Weights of a small GPT-style language model, trained from scratch on English Wikipedia.
Size: 9 layers, width 192, 3 heads of 64, MLP 512 GeGLU, vocabulary 16384, 7.13M parameters.
Architecture: RMSNorm before and after each block, rotary positions, capped logits.
Training: a variant of Muon for these matrices, 12368 steps.
Each number is 500 + 50 x the weight over its row's rms, rounded and kept within 0 to 999. Layers, rows and columns count from 0. Numbers have three digits each. The size before them is the row's rms in percent of the matrix's.

# layer 6 MLP up, 512x192, rms 0.2, rows 381-405, columns 0-191
095:546501483415581484500481548499566516416549604439445503505504497523454558518426498481551576490493469490474525456493534495451450465429528523508489498443447460496466503459540574515539506506506550562483479611540508542453504450637460564549520458455501474528545430452508491508510538489534545595526612499592545563486516550484475587432549426552545445478547497363484527432436514561512503478498497470535513521496558458526505486479424496562556568469531500533464548502500491488562456465617429471577480509473586526549480410519589473644490553579506633388470524601563549511471506432555475401
096:520506485558465507576457486517492573456447492512573444507503568477521379493499457497492450533539492449499534530491501472500599474451511557463547467524515552540493558534492482537496454560446454540494539595522575506510518445563462511520590583442674518482554537451538504379570458552489455450477594522565560539611518455455459510641531367578466510450435360511517538566552543455544390570528491488456474509421593556461529471510514455514504586411491524554498499494474458488455544515485475500508502439401485491411568513441456543513536495564479506470472499522456455535499578475556567530
098:576549488497514445472494489395573552548550518490501526496546612562516544509461581532463525510500499559501558448479496575478499508526447574404551439458527484512500486489426567498461497507438531437547478441440503558522521436513508579522463497502565472530524383494543409464575443482558528577486503427531573516577510472467452459424466474455418497481567405484521520517433459448543560490440461510495526535497618460543416663488498541496536671501478542478521543533556438445467502490588523526544619568534493475531532509450483403489504503506561587511526552475591499550522480531587547582
098:586512522466470562453403512452523445502533538505534638508560507476574552536640477460509512403514584441537451576557568442405509521526483577560405537460552463499447553500480457536459536487557494527476523529505508480542431510622396544433585504591553405380481473543507492504468519559508598506424574501535523564517535454537492422514491424457606499549513491552466439535464491536498475458486526540504557475500503526459447537455505504548505456387420482505576497542545530463516446490526412485534500485476513472605496477443492542400624452504446457461502548498478509407524498468549470495
107:537546482498528558522491511561552489458433589528418511492508509553462522433413495441470446506533429450538513595595445532452484507541563546435521446489493499459537476536438468555498550552478473496434538570466488518438500483482541528454489509518508572426587541455496484544530574579383473520643392427473433461571451485424467501433453477556439529507544585518579460564562574467486514508445529521577422470467458553402508483477538526474451527424560535544581524473562516470480473523477538435446508452457500530465580602439402568512535548469504526451637528560562525581532566500549447503
093:498560504588452505500532570516485594514393483476466483503537513510551508519589532573448469457445623415523496468459592570537491423542570455508475384514467514497440617499542474472579622547422538539507446446459480497514491419495529459493515465578495559413517474518554519581578514548540588452480592480514461556465430535482536547524451560488464552566502510442468538395573547412471455477394508482451505551513507507472547499489528507464429509443496505514457512594443535532472426639431455540433509533538507472514521446567588512471547388508524486432563542496475481515468539509430463471
092:446518539479495497546450497570527566550583477519440478452512554542465449459565536489474533425539532525449579550443507516472544515532527615451439570467361526454470563453447558640487477470493522516573466403515424497523505481565581413501480470520420571523547459450525473425505504483473503429436479574450619495395567495507432468479532579452543583463425544482484479553493552457452460536527436475439534536450510391513474492491575515424591526501447411472573494434505443513478433487474518545571406495481441516551493467476421378481434560486540497499547532453483459520454503501426460503
101:484536498547377475530456568489462533569503416478467405424488508501428415508610547595518570556467472534513475546509483525537496483504456623606551551517569467456602557479501515466521599551419474469487584494514538519385523472432479555492520544522510508538601523418463449567536498487522544468459485553460539530512571465459511490509511578498516504507442453511500564415560452564537547510516520427519514438476438376520508480604480489543414500511547486493437531522531543506573378416535506607467456465522482458507491502529410526496539443503594482485443504488565597496549510464609526553
115:466572448497443456510566443470510463553469461481620569455482581463482540426532580564430429474499524499531448487400521501460464530541530522579494523489453581499474523548514484430456550567468392540544533442597439568476593513483488531453509495486519456424501452543500532512548572507421537447550381475509532537499429560567516439502473506538473550476452561509445489452495572553514496536603524590490508517390531451481468536523540572459399433469571509561530402481609496488458509461455555543471493530496505547433476504444463427534470514563517444499508453460473504600539478599510501671
093:545495474622498480483477447531508557581587512480534521540396515476501526489432502435471497431577465502390501529567470532542535466473505552570458368443544480506511557449440471456551503512503491508461524549538416490418584454534535361418566585454533475506430541479538438587483507507493568503439424501591555487455408444540495443454495530528462396479446360509578462510472561464468488484524460486515432485526603460495547488449476505520461545521457532445522537376521503549477496461471446481503508557513473566531467504498515470425500376519468428450484467471408533504443519617468552541
086:559470553529476545569511547563491405457401463551513535627533466532597455497523450497470497598458566410527499372471437423488516453522599518594493530568574501487441534580543574453512483514405494571477537516472516547543473519447474537497464483494527455498494517457541547484569429457435540464495492484480545485496552462579477496482531439469517466576535489552463496464448473525541476538548449521380588598520547495478413426442489490498507536510520452500547416519381522550528531563516468520564526570609399543541453411508401448537516526515517506497430457465523454482541485604557586461
107:531561463476522549541519507521599486602549465527501451525481533578414606516444547481498481553414521510553496495526358529404550537462531483505528534483554561544505458564474506448551515482567488526547528488483449577520583486526521476465508552535532427538478554440532463511535557425556522486530532539431490540500547544503519499494513512510445484459484568507441480475588522419439558524535510425543530437373393502454547403436492438560563432586559504515617458472534508470529481458556508600459550489451633512432438473534514472549456571518464467462516446518365476476460534591523433598
070:484428515583534473544407492489500533511436515390488529457520532569556561472440462468424574500568495516443494438481510348475494390549490452528467533474512472512502434494448434443530577502496452620513526531462572532473488494520557621498442485508456456510550522450536574441446471449529464467384678497509481397601520475514450445516498534562499519555554452524476486503495502507493493475438518520552483398438517521492520496499536557427484499529471535504526515586530457447530531381538434456578431468504521601416454495466512490487510487566522509534542475465456587499519579382499456412
101:558515504506529586541525577543409493556530469489512458504550494459443503541454416551441534538562482523447445554508446482527612533473523597543592490458469584536524565478491507460512529514429536492568450450552449519474508539432516461554555606534543507425429544533595532521501470423557628495498483429507553493415593464499544532565520535470462451565520521514481555441468405402605561550466543486508475484531505524566467433600400497566462594455487435427465383498505535466583524468543532480523462532464545564591466517538473579559459521580503486540529540522570471477490412542505526457
115:433506607521508451504555520439425498469414430564535580441611464538449475594537497620496516441455393553516569495390569486410584542509516537486479490436369568407443525399498461475548562519514508563498575512441461523382518498411481528499511436511446517459516453519544449557484491442431576493489510382460552526469566548525469425508563482532449574440502487476521501476434435475530522500468574511505521427588390565499520510421549417486462473545497506492512464538475471472512568508541503458535535534518436497551517553483503517562542528511536432433470513495539507616542479469476475499
103:474477598452497469540541573538494497513451443526519531543442504501416401533554505438539480542496499422474522514503444490530518478588540467510591432536488444564579528510462489592511552519529506576587461436531572346537336512463419533506510615543518503467509495478574518517506475573492444526547590465504492431476539467590532397561531508549378502460552518434488416492555553532457519468503535445565487578523410471475543574515501563520507424452481502455528503441524494482630480436409486499397474482455518512482513520495541476501507461572487409516461435499503412551496551481573550517
100:462526500458537493502523479558541438526507523577505463498486507521502521515526434425527449519482460481534453520518392532444566457526523487510415533540500471536528418530517434475541505499528537477479468570468466564589511458494505536557532529470477469543566569524465526510456465553511485494530359522489478375528539440559469563430561505465468547451529548489477475436538426539479447560575525509544478530386428623507479515567445456558531543613651494431527595574488563511351525450492522471461512545457546576448451495434556479480508539488437477503670442562635531495460523508519511467
099:556334432431417445551461548559515568452534460498519511446534510539525570543464465475402443524391562514501493476586508492495457562505443453392555498437599480438450415581540430484491539479489513536498540551485581527456503487489571449493506412569511509512565443536509471450513487535493462496450628576593622579519509545492556476515552494545509534510461538468537506509518515556463488467509474537546477499559461485436523480582494401520524465536417470466483487558533569450553434546577486517528510505502399414530578402499413455506539500488541512483568494562532567527449591455503469415
099:439387465509511516532530532443555561545532491475430590562483457547466563463477438494493388570492458555497510441503341500464588450574454487510508516433464497526519495521504474573434462520575495515527545435475489447552518509489527605461508492560481524444562478540435517573467574505443498438628388475558515501487420519496446482459531524542498552580527471539577431555532459521545481536463500544497475527588396548510488555481505515433494540463533527538534583550568554556558436569449553565448473538537489472434520519447492561507493473509441548375522487562490473411446476354406503496
096:489501524523540445576451441467540527492401500480520491446533515451584418476533450460584527515471529552542529463553457543595399514512610503481544573493514411481524505461491484542477469567501499558484546479511571389493478532473453432479518444562512475456496550447556461469438509547517575498500413516541419563484544540463521521504420541522536506626518568578487449492395493593521446446466453548364469453494529509537560465498527472424506614607527522529437581463532487390546533491551492511593449548518569481503460613466405494535564451532549470452484513476444524387513468478527456433
099:560508481453449507470566409588525459552499530427507453502514494468494550494486576435475451500476447557510501533493478492494516495497463468614533478559495518553436445511550573524538499522556491613435564475529474520508513508561492522467585413508543402531605455508593515534517533607422542524534409560441525564482450455479525483413465492592485475521484435521520526502475541431607513511586500472422525531448537460484491515603464465534430478549512453430513461479521617467402432473431484476562502441556498559387573458441377614409533427409431461473469561493495528520476509540510453487
091:545431514535496534532500539599403562532493542525528471385448533519432435584540509499495440519479518546497552444504449593515551477444483542411456563489421485423520512466428446499427454529443492506424436500487527489503525497508501439488639531507487503473446438482507517510508467447424543419435540460552471458541524478570481514503501554448483481450465449455464529527440479422461580476521496515488538496472500425412329594499443494634478499544540409532415453443398499513556475490511513486452562479374443495447524528608506483467502465514515511513559429416512492453502576546500633477
108:469481546542498523508528412581595553460498489490446523469468514428422578448382456543582424553553568604553556526536347410460410554449490421469494581472446498588474460402525471512499533587561465495512537460512514529551549413515496418486548490475532577602544553495549523578534490499439519407536430489571504579506524547492507516524549457511474496440499526455455439497516522467510507482471461446500619503480459546489629465499442521563449490464463481437486416482541471541492557512455504390482409532478596460500527556503502555548515512488540498592441548474469527497531590477537498499
100:518467441492557549454499539483471527541528549419529501578554543505460489575448479525518515597481537469401533423415460548466459461527530525462557515392517503449501483461539512454517525395561471461510585375472476507475500496538476544566511572542407510521461559548546439582397497567480491549627571483441528497461552445386528443544522562498545588562559491524511403456494435532485470520444599592395470428472617545478470462520467589483403467470472487564572449487480518479443565497451475518472536513519435498593549451546410468442514508537533538456505558505524485479556475543547453504
097:340527490487487490463497532483501445435423555450326528479591488507420595605510571557488434473442368670481500506484503506519466536512425543449503614578542457552406496497495507486468481518496539517480552439463491487481429555559507502522562565487498432488512532557516512523455486543575482539396466457449545489551583432520542522538501467545542477398422464438530521578515509527479457509538480516498472606534417523554521470439463455537526454525518537443538594471409437522550514490447539450532497479489537525434451522437436527467495551505478496527505473493528442502561565426491560478
# layer 6 MLP down (transposed), 512x192, rms 0.12, rows 381-404, columns 0-191
100:506452537431428518500530520551457459590481482534465505562398411505621487499519557543433454494445548447390473526479557479482555469484520543530577500543541504498621508512469539458459468509477504496547553500444575555459577547570519532552474482558472436419441487548500430543456505544489433401523645411437556502463503523472540502557605429440429437498448495498459508433545537549551561547513544493463496601492503438475487499447425452545516441540430498572593506479532516376482561422537428486489440487436459514426572527489468501503478469461481499497517426530426395589529548527541515550
104:463511530536477440464406433462520482479496396529469511511419493529539569499512488555503485450526480485486521513436509553497511482539422456670468529568467519511517522527566538443513613562523533451519581384534501417476503511521514557535378449492496477533497495500460507449462520541422544499522481566497598550450545487418556521450461497533490405583562569431486493605420533403509537415475513478519559517448445428437619527535445546370543472552509496454527487535540522481511482455542450595431555577517525548530474560578569492445515538433506536474482526414506540442425555540435459538
100:435461538491565539522500557516500589534531475567573515445476484520502504543527581462475541553464498544448524549399508460442452557524545494390443450521589505422514475375609406485439504399540474442549548514502467476500435498497417519559566488474448553436534417563513539578460600524530537494625442550475440494521443522587451465502445512543510483406585558448461505579520500471513471518553470518526593469529369418552446514523475499470525506507501620586473494502556554545552424500477502532478451435447475570448430477500503486590536410527482532524475473514545485478480602507546513454
097:500561485578469419467506465551509517384440480530473417447470527482447473445444496514528461474502475403520464437519528494496450476512489488476516507490525629557579501479504503506531539506501482463396494474496541457528548545404529502587453453420490589478484475452571412529535534507566520480517515454533566471533488573472567393499382498421492517512488572492509498365455582452477623508498433570502469470478506512427557582509500537480493568604578504511448639426421618459516588482545502563480506543544436468525498519521438466533563513503445440524523458513502375543466499437480588497
111:408466463541440467463509580485423514515520550431589532514425553399523463496571476542548519503474518556497506457425475485502528440516478558522551573563533561501459572517563468418537495507552497520480493428597500490546503502436489432519483500404528420528445548548528519458395383436567489513593464542478484504495510510563620465573468493510552491488430451490471480470475386468531407410463417493346587576486549441519442390530521547466565511499526562436454472443521492550478472562477457598563531539501512485563487477579512461443448514541469486480424551450510486401445494515478514458
099:505421499569515440550489442494467476537474606446595490454492553480457506471538509507587491365530488523504477524447473495511559564484490598484561574520533459412550466511470545473457460522461418519482536484549440490512423518516484515604519522497559536487545512583486514462429515504495406474518541554512585480460584489501519540498554485454484541532484531598552479493509498510465511430577479558513494512455456549490496373548548557640593451441467514486474530458529475454461547439411479465543464471487544595510516559550596441526541533526527522545355394603514470417539377497467536607
094:601513462526446533511494587490491451526520506532460501512549603394528568472490521483539568480450459474440465444492462448448484444564508458552567465573553510462570435463429409486539406515497504546498528543527493508560486536458455475467490488528448306452394431553476488516528453441576498580496431449541469446598579570476508518582452454512543575538489489543538466494455428522532535468501488504460446424508433543469507518458417483493518492489585561527571514595462496455494564518406547552428493427545566472399503537481498544430487518563469427505465470465476505497546489501676476495
104:536444588467461441528530554499411515531501530448524471448534505466419544558366448550604575604519519491477569567516416547494555507510467441541475521453461570477500443421538489517545456489403495525493534455545418512467466575511547511563529565444535497481508425614508508537463498523548516534510501493539494460419459548505525535453412480416458506551445411472521575397524476490556463464527557452582480540461460478484508588563521456448502587497500527404572469498531543425471546527572521420484553469501489577456603503530492510491510555436437317509436471464565430513501499433505520448
097:486462566477501483474550544508578497620584497440479517570424476469510471447478526470466570426560490537551578430479503512534504492528496414439469514555543539362473506509509497567591580412561544567464491546490463497527473572459526488537590493550567511568483440535476496511446476463507485534467319495519421537460610512467556541437521451583561458471585532535575562544519559445441552507493479521437500519478511461556478510568497461419470486492454463482481519520466596529459425495411480486455438470488496500419519537392529488506573439452554552424520523469433489409547504604540445578
103:515470477449455549443465529524530481512470453485488476415532504550600459473582489496546457525380537487535480428447569476482441549567428509437568490392492502646500491552497525520551540501444503566496564455527506570532475450462423478549466551524490441481559456573515520445532569546508502507421338529481509449537552540491498466455558455474446473493481509558452402473470548539498423455377578460596559517468552472483481531490499510528465574466339375475487528604557536494454454470497512477574427434559532464501582486506503560489528576560519546469560509554480467497441546480561543513
095:504449460458500516443484471497495462550485528469534505504584474520421503467622486505517454509475491559562583578505534536535506450506437479516434502547600528492472511495502414384523507495564528593448457511497461574465452443583593502485510517438421467510493515444475492532523511518455399483423406362511569539582506561459518479465643539461522477457507564473523457512603455558421441559546576492522463516427373432542557535476530482552535488429597487577507589576582480629482478463579426527474514497519423483513553468523461521521555526496470484470518445518447561553503531539507439459
103:472432514489496443497462591498541560460509460492363498490532500543491468425457522494485455540501501492485483595457456507487415494526513537446482475525452488574509491526473490447579445608414504373539441472518440459547542540548514431485503557532516437473447563481533477454424540591586557351459476427474463463415550573474541515468565448573519487509425426475559540525499454439523455576583576509521532549455560471574482547515535421427502591436471453483384445432446530519551487576589506575514478587438414482512557499445492526498498537494550506470431487534466475544402543533530520560
096:588525524543521586495577498496602422479550428497500478491514482503491500504536605565549403442505505467517489465484489587461439595524487591469522516560472544512527560508581543498460499484530553415477507502526440492509547577515436382521545481421487543431507560596478467624514454550438467557393679522489525515444544515484436559477436436480458490530510580529564501437526482472442478483485379558454490531518523486515525471521435430531449523495527498463446558472433584529411514559437503527469466514511483401509495540466521472559535573433531419459449467461544396453499437503455449567
091:554561541498469506445482513478614549463505527422446604451538479463515512517598486499459500491517525337538595495513533512455405484522482420463501495528456453516598600544563486482566537458565435502458555462497495568544557429474506514443489469550486510515482514550450552495564518596537449505520500525535396529552464471538452505453446450523476567429512485558441411523521517473443511561534451453482458431490564594455422553416564490505565474605415497500451497464409422531495487465445441567514520435477432459510412433480503495412530442547515427472524557470434490472517506489614387511
106:482499363394439556546449483625513536541520549416482513564464494436554506519503536442499468547526463423509432456529424468529443510443519458526572511537537421499614493527539524569542468529536503455565466547500494511531488483575669536541549576493515471519461556540489542506501467498522454505559395580507454534506513477523482592572505546487566402587484435436472516511613519493585449572564508465476541484514548501518483455549466565516548527461557483509457537508461514487544407462473593595467461503503517597563547486494545487357471484508511612493523555463513553427438463538523566500
098:465521462580521513486431495492567489557476394439476440490478562448565563445533561544537590420492445539516479469496582493502451539475432520488430560534487598529510542529571495481515439471508534466426523417520484619535519562544523534499533462468550491501494516595473553482506464416546552445486483600513556540569524542477501685454437477507561544401334526439525559421332457486526501483506514532502464505435469542471449512540487540506515449477453509528468510531470490453519572580489505519487515549569508423457519452499507555443497508443385527570520542438464562449439475542459511558
098:563568528533450475485448553487453469519470474464520536495451454529486504586460521560559517486550524445491457549496507436474531538545508539520502451478456550531520550514492632537465523458393434536538536364581536543542462513484507449463487594524452507484416568444546466437521554472489501478483559406425539625493404466493502475557541392438481509566416513522433526640509501469556552451504455503528584454543557437443547490424518595434500511506500530539509499539478524556504549544412437402500433470516499468595464491507379483469542580441507479512357503483411516474522558463537441534
098:484603528544544511498540465466467508453489441407403484588489526458497502494486519535551526471572501466522520498464489396529499497413434501536517491565480542403518569479527568569497485423485542535483541483500477500515474619515434568563461534546482486559376491523483599540445494487550515491448455415463415439469576487511468507440449511494531574497475500509411455458517474431500491508427499445478648508490500587506466502475498551564482475441517501666519477428361516550468518383494499560470453481482535565536400515486569525506467624571473496543482550532416484507526479547626502526
094:482546528562564465532566462490445516491452524547437514485533554527562372599538438535483503525420517481582496524533599486591449537475562583507519522546509545462521475522520495530603444455451597457492544568499499519413423470494435498488549544496529495525420430535529449489505457461496528554673630509485458435417593568485476552483495429501485539417519530443444572513524499495517522492554468474467485503466512398472432566576512477585556401495542438464525526537533539585471563475551474437467416535447433497525560534481537364466532525504441518533508472485491565483434523518441569457
097:482460421444510545480528519522513406543548463522500479553465520444454531572456454546480481520482495546449526513564497543466556440459425544501507470388575483469551610500502555557491535471477516471431524450504492597486526513495514522531501617444531452473536490520431540485502466453487548520475326603413538423457473539588483417445468453585434527528583443477444490432637541457431490497502522480479594553542424506564388504507550525457454488474464454486525440498503529559491521467496574392496446561364505546525525491440558484593496500509508500529551515504514493611498426492556444584
089:528428545481454508481423482447457543544459439491421529537557563480536501510447452509463566415434488485459548515517508395524477447435480462442467548482549358438550485526534488492477479379526464494479600433544527485575421450469435567511504501478560410527500514505518522409524548445462531479513420475491386470532472493517513493471608468501526572435493588460579572531537439501465522448538536494467450485510450508555518508516488452519522517482459546533522508605505460413603439413414478429392511478446424510482410539535599450549525501570525529455416485583400581583530448501528497478
101:473531590529536456461516479509550450416568499458480551587517484530525486513423454523524519542606476422541505495538540596532383568489542484535504496555585551406538454552459570525560564509491593510520507572501582505512464507538487459468471470460539518504458486489458386504514470545494503570390334538551577502529474488495494503556541548565477491515497507464435450450487542541526499384432391466528540518574600514555454405456505476511421476501461500574481470487535532590478527472434559530464417554482491443459548482416493598546456475503514462462416629520446491553485494518460420442
105:471529454480466600529432614515504515527482496533484549485442497469414463497437525465550550486554537436502540531540492488537401513518508502472627471497428524503518538549538490451546465486476447423503585576463484550548501440522558501572486485500533391433515531431522526433410500509601416452438509500543475509576515471544614319424413624445402539440447576507508450481470476481501452500486466490528553513467432509378503542544447533512483488592553393550451496529542556523482563476481509552433454459469499590508473403500541519505534454518583555455502485537469508472523449491523578473
095:499462559522468429491514512462562556486512487552502446529509450430454475528463515474544411530453468509531516543557494519451643505439445542507500576519433531431478459490420475452478475450497563499472478516581464460523547517523468525477511403469426479422517517457535403529544438449540501548545265510509480543468481577606536520557502439496378503473443488530579541516525499498526509447620474463560476427425502553554567546450533486505547519455490599462504495481529438426568455550464466463460390491473562497504498569538532545632514490506518395527476466551491459588494450534547448498
# layer 6 MLP gate, 512x192, rms 0.186, rows 382-405, columns 0-191
101:559526628525451540577468528423547493495491549521523522326557510470534526483463455485539468541542503492551478494468602452486434589419479394511501571475486431428491590551506449459456526544583383523531467504481462597524439466432469516436562458488485503591569452563473508601467539478531474490551522472540438473528413561474483528618547509495521523600456545509534537454484479411498483527583572473542493400472548575497487526399544552522492559470434450560452473557515494493422537602542442479503514416506552464491508475449404495496549521569495530493479455541492548521445446516554481538
097:595517558482534475443486529531541487430579455551527574451570515458569487555481576518445506556499554440462515635422499474599597530483562560450476540575523535543478491498511499503547516458527526563542577407491487501463444478454480593566462468458459532455534536466531453518543541501512476438400516418488506526487498544569472439573424436573412395458496481524427451600602495528503453534556550518527556544431518452563464595447504550423522524515495540465551447540582473407513463431510520449477485451465429517500392443466559529484501380498470498455486403456531492447420504498505574517
097:481574472564517452576421479445554493531562482494612495494561530490544439488496477505489419539519565431554466449497452533442558526469542450489477475487549479532467514513512495556455501548511479517429449546505485490503464445543423501481468532450457372483514634547487541514511543566552412393462551643545404498575473550535520494640515440511447482493495533592450448420439496508474505495595438509477505540522563581459518539518479550554540458375539498534507518543555412426444476420493564502480416569467482450480514413437542532481450488603405558568494531561556510577510524532488487540
110:514592475459579508443376422558549476504471451586347494495552486441520504446475584494534535515575559444500525563552656506471463569472458427544438473486459394466516480507510490559511585495467537478542558601431472502505472430505442496445475534534495632505557466387535481450550566530465536524466518453470460539433489498425430423458463504511430507526548573502582444544532552564468559577480517525552456517545468521546554543541574431532486551549548450546523487558427526493525494414498554484461431447464531481548495473430488539494551517486514587513515488559460454578522525587535511552
097:546506462480534468515509521405428576490573441436434526439516436436512430375411478509541529543491494538440458363488505522449501448494446448499453475570477485442474516519473506498509508541451501554524549511493408554512510451507533406628417552481474556597547536555468507517524343545490524573425520446546431470458336494453492508545471501568465538480533418444516549475594480460485467451392471468537513456500498527435473465525473482513491480494491562520550515393544453552419493488513500485536478529543467494527443407517556503528582532562540372546511552501491462573446527559515421526
093:510486524466497487405527474518408476496371465478542462592509498491423535599508500572493545518497491408470499502557549541520447470477374417495532526653517457496485537587540570487528422471447509527502493432601454409455516460500515515467471532559458548525588524448475420387491529533506504493516557604481497628559519536582540487464510548446513555499555520447578444529377470497500489517387494454472570463444450556534411503528480596507527507519476542511468566476546508475462533453522456466529489496469410439529512511471485607533526598561525443557522444497492497497574498456551410459
095:517487513526461525554516517436510470522517589562443444426545539539496469463570485498530501525530569517481471506466457411510615480494550469571483536515528501474553582524522533471473576424513533511414492443522569539509397457432580490481551572479613492573594524527514557447531451563551490485415587491465553549548410516472523532485525527514523453479507473586485480494586439513540496543522503523501503536512465474579412440556541493478545525396485344549552538577506574543545598544560518523461550458429383443405481487483479531529558449527580461524479451537521535489613533614593545517
109:514564488575598534554471519371489492433517553540434544550463472539515516525565520599507493514495600542537496495502532472490445580533396492584481477588499535532529512522425522489479566564506438447543506561464450496470470415513467477477467654551445474360547517486506425583564491524522428471484490469438514480578506485588495523560529468443526535595548451479469462527408485515521462482583474505550529501467517490463495473501511584491468537501501479571500578523534430518455670505510487470494511648382439467530490444571498440400497497473493534552513486543495415497466596455519517515
095:544462368514472535496447527468501548570440505482525485452473450549581530469494520457497574451364489443575502450511584540525448440483510446494522491471545626540495528561583481435618585577460459444484499442491377615555496423510491526541446499533516481530493505464543568499594503473448533481467541443455504499557430553531463476493424551564490443445458520558522529417509415489446475540480447436521568511423486516498519492507502491553502544438464582555507511457497526567609393487507545501479464517559585476497438427464535544443520437437425430529461497501556531558351525452476489505
101:462497416504518425511488480511487515506509506488469562415553537526536556524525656519508615522514429497461522561493588507426518524526356527432503527514511503544509487460457385513609470483597418507493506586468543457579445485537593577541502596489450637453499518438476453507503465592490456472546481453494442465577502578479499502526467527575496478425546480518523460529551515492463503494450570464507463475477437514478592495605481455525485513428569503539506574492597526523498489447516552535488547494452612484508535523464507503443482420498477488548607488483413635550505493441536391488
113:528476636491443538511492579515443478460478494518515508586555574427591424453418451506466531487547609580491495481538531488523559568540537569487469479448467514434515506557424584494385441544566456561496492511554585463504462490452516551578641424362538553439437518542440496455547471499458529511450472551490489568491471531478564464472458494443543562523579506587488539474519520546533490410471510494457422547513432508490458490501515414524417458552480445613553509481492515520441516433539524501511511521536339548585513452490508486468482462486578546507578547509571538544547502495489461431
103:449426508509480440527450506439396542542417601473525534530494495482548507563529479494477523463571552548498520479526531431512581339470430496537510552461569519540508483533439437414592506519482456583485432511442583522509430516487540611483429536512462421575455509428531536394497478430503499502376676393465495479599514510444500545518533555501532500468570480490512435512508510478479474461542581543520486484472522542505466435508520486511502450413485531540559498513526445537541493449568454585447513477512463544507428435503492497439459477588484551531504491529393584475520559428571521407
095:532493463524566489496457398523513468523576495490571477464405499444505458454409562382528529545577520532455490455519399457498482423481512539484453487500407530576456411461434454450607513488575506455453492532485479524561398464522596547536507582596511482509477501518622385575481437621451515524640511486462494540498496551459525487501604573517531449467522545526428482412517564521420466498510478468490495533516584502513482496527493456427534599420488464550545493512486477563601462531426491425527479456458414499454585441529456491492553542491494480474468529449566499429541455503474502450
093:571561577432600545480434521472564449420521493537536475408518408512593672456486460551532492522491597445543539446438537473528565537580473389413490428448522508490578594533562504480474458543470476529501488449506476496552439527444473494408514470427469529502576536481504550516534589472504461459498654492494406540519506567575570546523495397492516594550507461496465455449481490510507468494409518435487481530488450530464516517576501453480513504471429417461607562529497496493473541449549465535391490458530519479517443454527517480528483452503475370458526503536498474464424534561508466474
104:456524504540412536581389539478491550558484337492543446494461537522610473542467563477617567438504515578507542506455551522463539483507506501521496527541467582465509561470514462558504474450458538505451476410538495581518493545426512531534558479491523495444419530553506579435433508482576548519502481527523601470504596564511539621566465515454502534435464501529610474453466444518521457476505372463518458581387483550455473475570482571468552427516432508472479545620512468445472568509539541575535510552476522427552507398492525474440415518482511533501548452528406495457445527509440525505
083:548545576480468416541564488559566525484469498491580529573463525408543515493442470466518514571511447444472476572559408496541587544456525516513605452509504465464491523414566426477491530536554521481523460593513446442488475545389522586472534426425513475497537534501491460566529618485453423427413491543501387420499509496529508397395512504512450517452494497475489429521569586439474520475517565425557475501466451453507493488508482593535587446439412481436524511432652431544437558525473502529502532505536388488468439440552520431544511466566530517525537473561449537475448516450526478473
092:471572578473447393531493469578478570514450561475490377442439490451512481640538490515542503490524519530482634542409515535496575396573565530503439478417474492484505456501508438480496554485537624519630505554550593477462544452513498539577546477429493450507436505558511550486506513455520479540389541531500628508442415525504491541554544541618550505548493463508510432489508525551560524450542482460472447542548473476550591439562488529574555503509485412514487543626491508486494452478527427476469515469458467559553527468536497434453566451512525486444542480539490462443504438444477448558
091:519467540446488507422471491508519483458502483586447487554456456604579559536439530491498391575560382595555450542515467449560478521500562463538397502536548478452453557467522484558499541533538573516512620521587436577529420538410475521475536473571592570538392427578501550557535430496405540503497476502567498458545549557485577562508515491421418467502546443509496498473498487514558496471448584419480473507523525572543477471474582454416481505438387520455544572518550530583519508508494481512505510499543539583510584528534500453504512521570450506485495439548549490383524460514391515498
096:443487465440496522543528551524459467541514392533434520439494573387518418526489479597601544536598504440446530553557482518422486474453437495517499544456488501555512579552471450466589526474529494571509460552508536488493450540494510494478426579499473505442557408487519486452562489515523446502512510468455521406524451497531506440476478452626396506573523454508421500460524554493444571530529591616338481601588457416527504487443504440566500555499504570536476464537418408470473552475491546502611492519492527550489506487510516540588492472491546555545564495507494505565569492552513408593
093:590506430477513506536489475397543489506544575504538469487479491489552412583478499553451528459523469415493438437561513461475521503465538609547413436461551532504468492469534569488514518553557482583448363520522427472519507485546503532600489503493572560512519525589482558525484561575480473384470513435580449455513438532470494558518465408502456413546497383486452483470459449458462506431490484591458509604505423462550434562533485491465552461474504543478474657475501441512498510529532454525488623530522571466507474586547617546505493497536504532474549504474561528429475481424444392476
093:413481462489532508473446383536482502485526439474457463592443496463453470465499576508556507468499502462570510427522513482548424539451657502520503415478588455429540631498544530500460515465528569464488482423449577533490529461532531626501483451574500529514510478453463539472541521490506511478562543497497573441460517420456526547535457526471616613456502498507431530442513541460502427452574472518398482486529605478529439458503520456416495461518504563464461529607470435471495515538557400451507387401509572501520532432524529495494507455400488586541420473508531453445412550459536478538
104:547471548488555381486518538440410496463498473558529449551531545428587465585479458530513460422479499478499469498481437571476511507433464428453385564538543569548515583477416515478480495430593558488524522437520537435468538428475554620478526449463398516505486533517571391499486496507489516535534461574534496558404516563534481430554521549562484480535496443450384449506520518464404479561537413527516488471540503515527348502513570512460557459420512478503472494445437409481494522419402578494492490443515464566592554465548454453471469510479485513574499423506454437530442532456490577524
091:508511553382509496424496543529528534511548573502463485440540422558460519412456450519459499446537546550555507578507513552415528504512479487447435534538492561483544504611474540520527556571525510514452540479574434592591503498476452559525608506478420581447557553504428543455490468469482524474587542443539557426499511563508498526422435551428486527460497501511496548526473571318530515517577581449513555571507516558460454582433537477522504472479537497447490513562490514520475482515546421447468510482493484469480484472516577455375558555396418495482620576487484415580438486569489555517
099:471440511475537520397458449533499423566471590421532508479502467484538576518424534538459464421504450420432499454457466556488497504435524521590475534542468462530473509362489456511519454479559546470555505531534566489400552567412527489570501541514432464520518489533533525544490487366458489484493448549486453487585500542530445423437532457419468532555520509541427575467448482583536458415544522494530414471448549553512447446441445476428419520568500540440536591485531442410466469502478468517454511532545529558634465476518517596393503451507524505461579602458482534476529415517482592549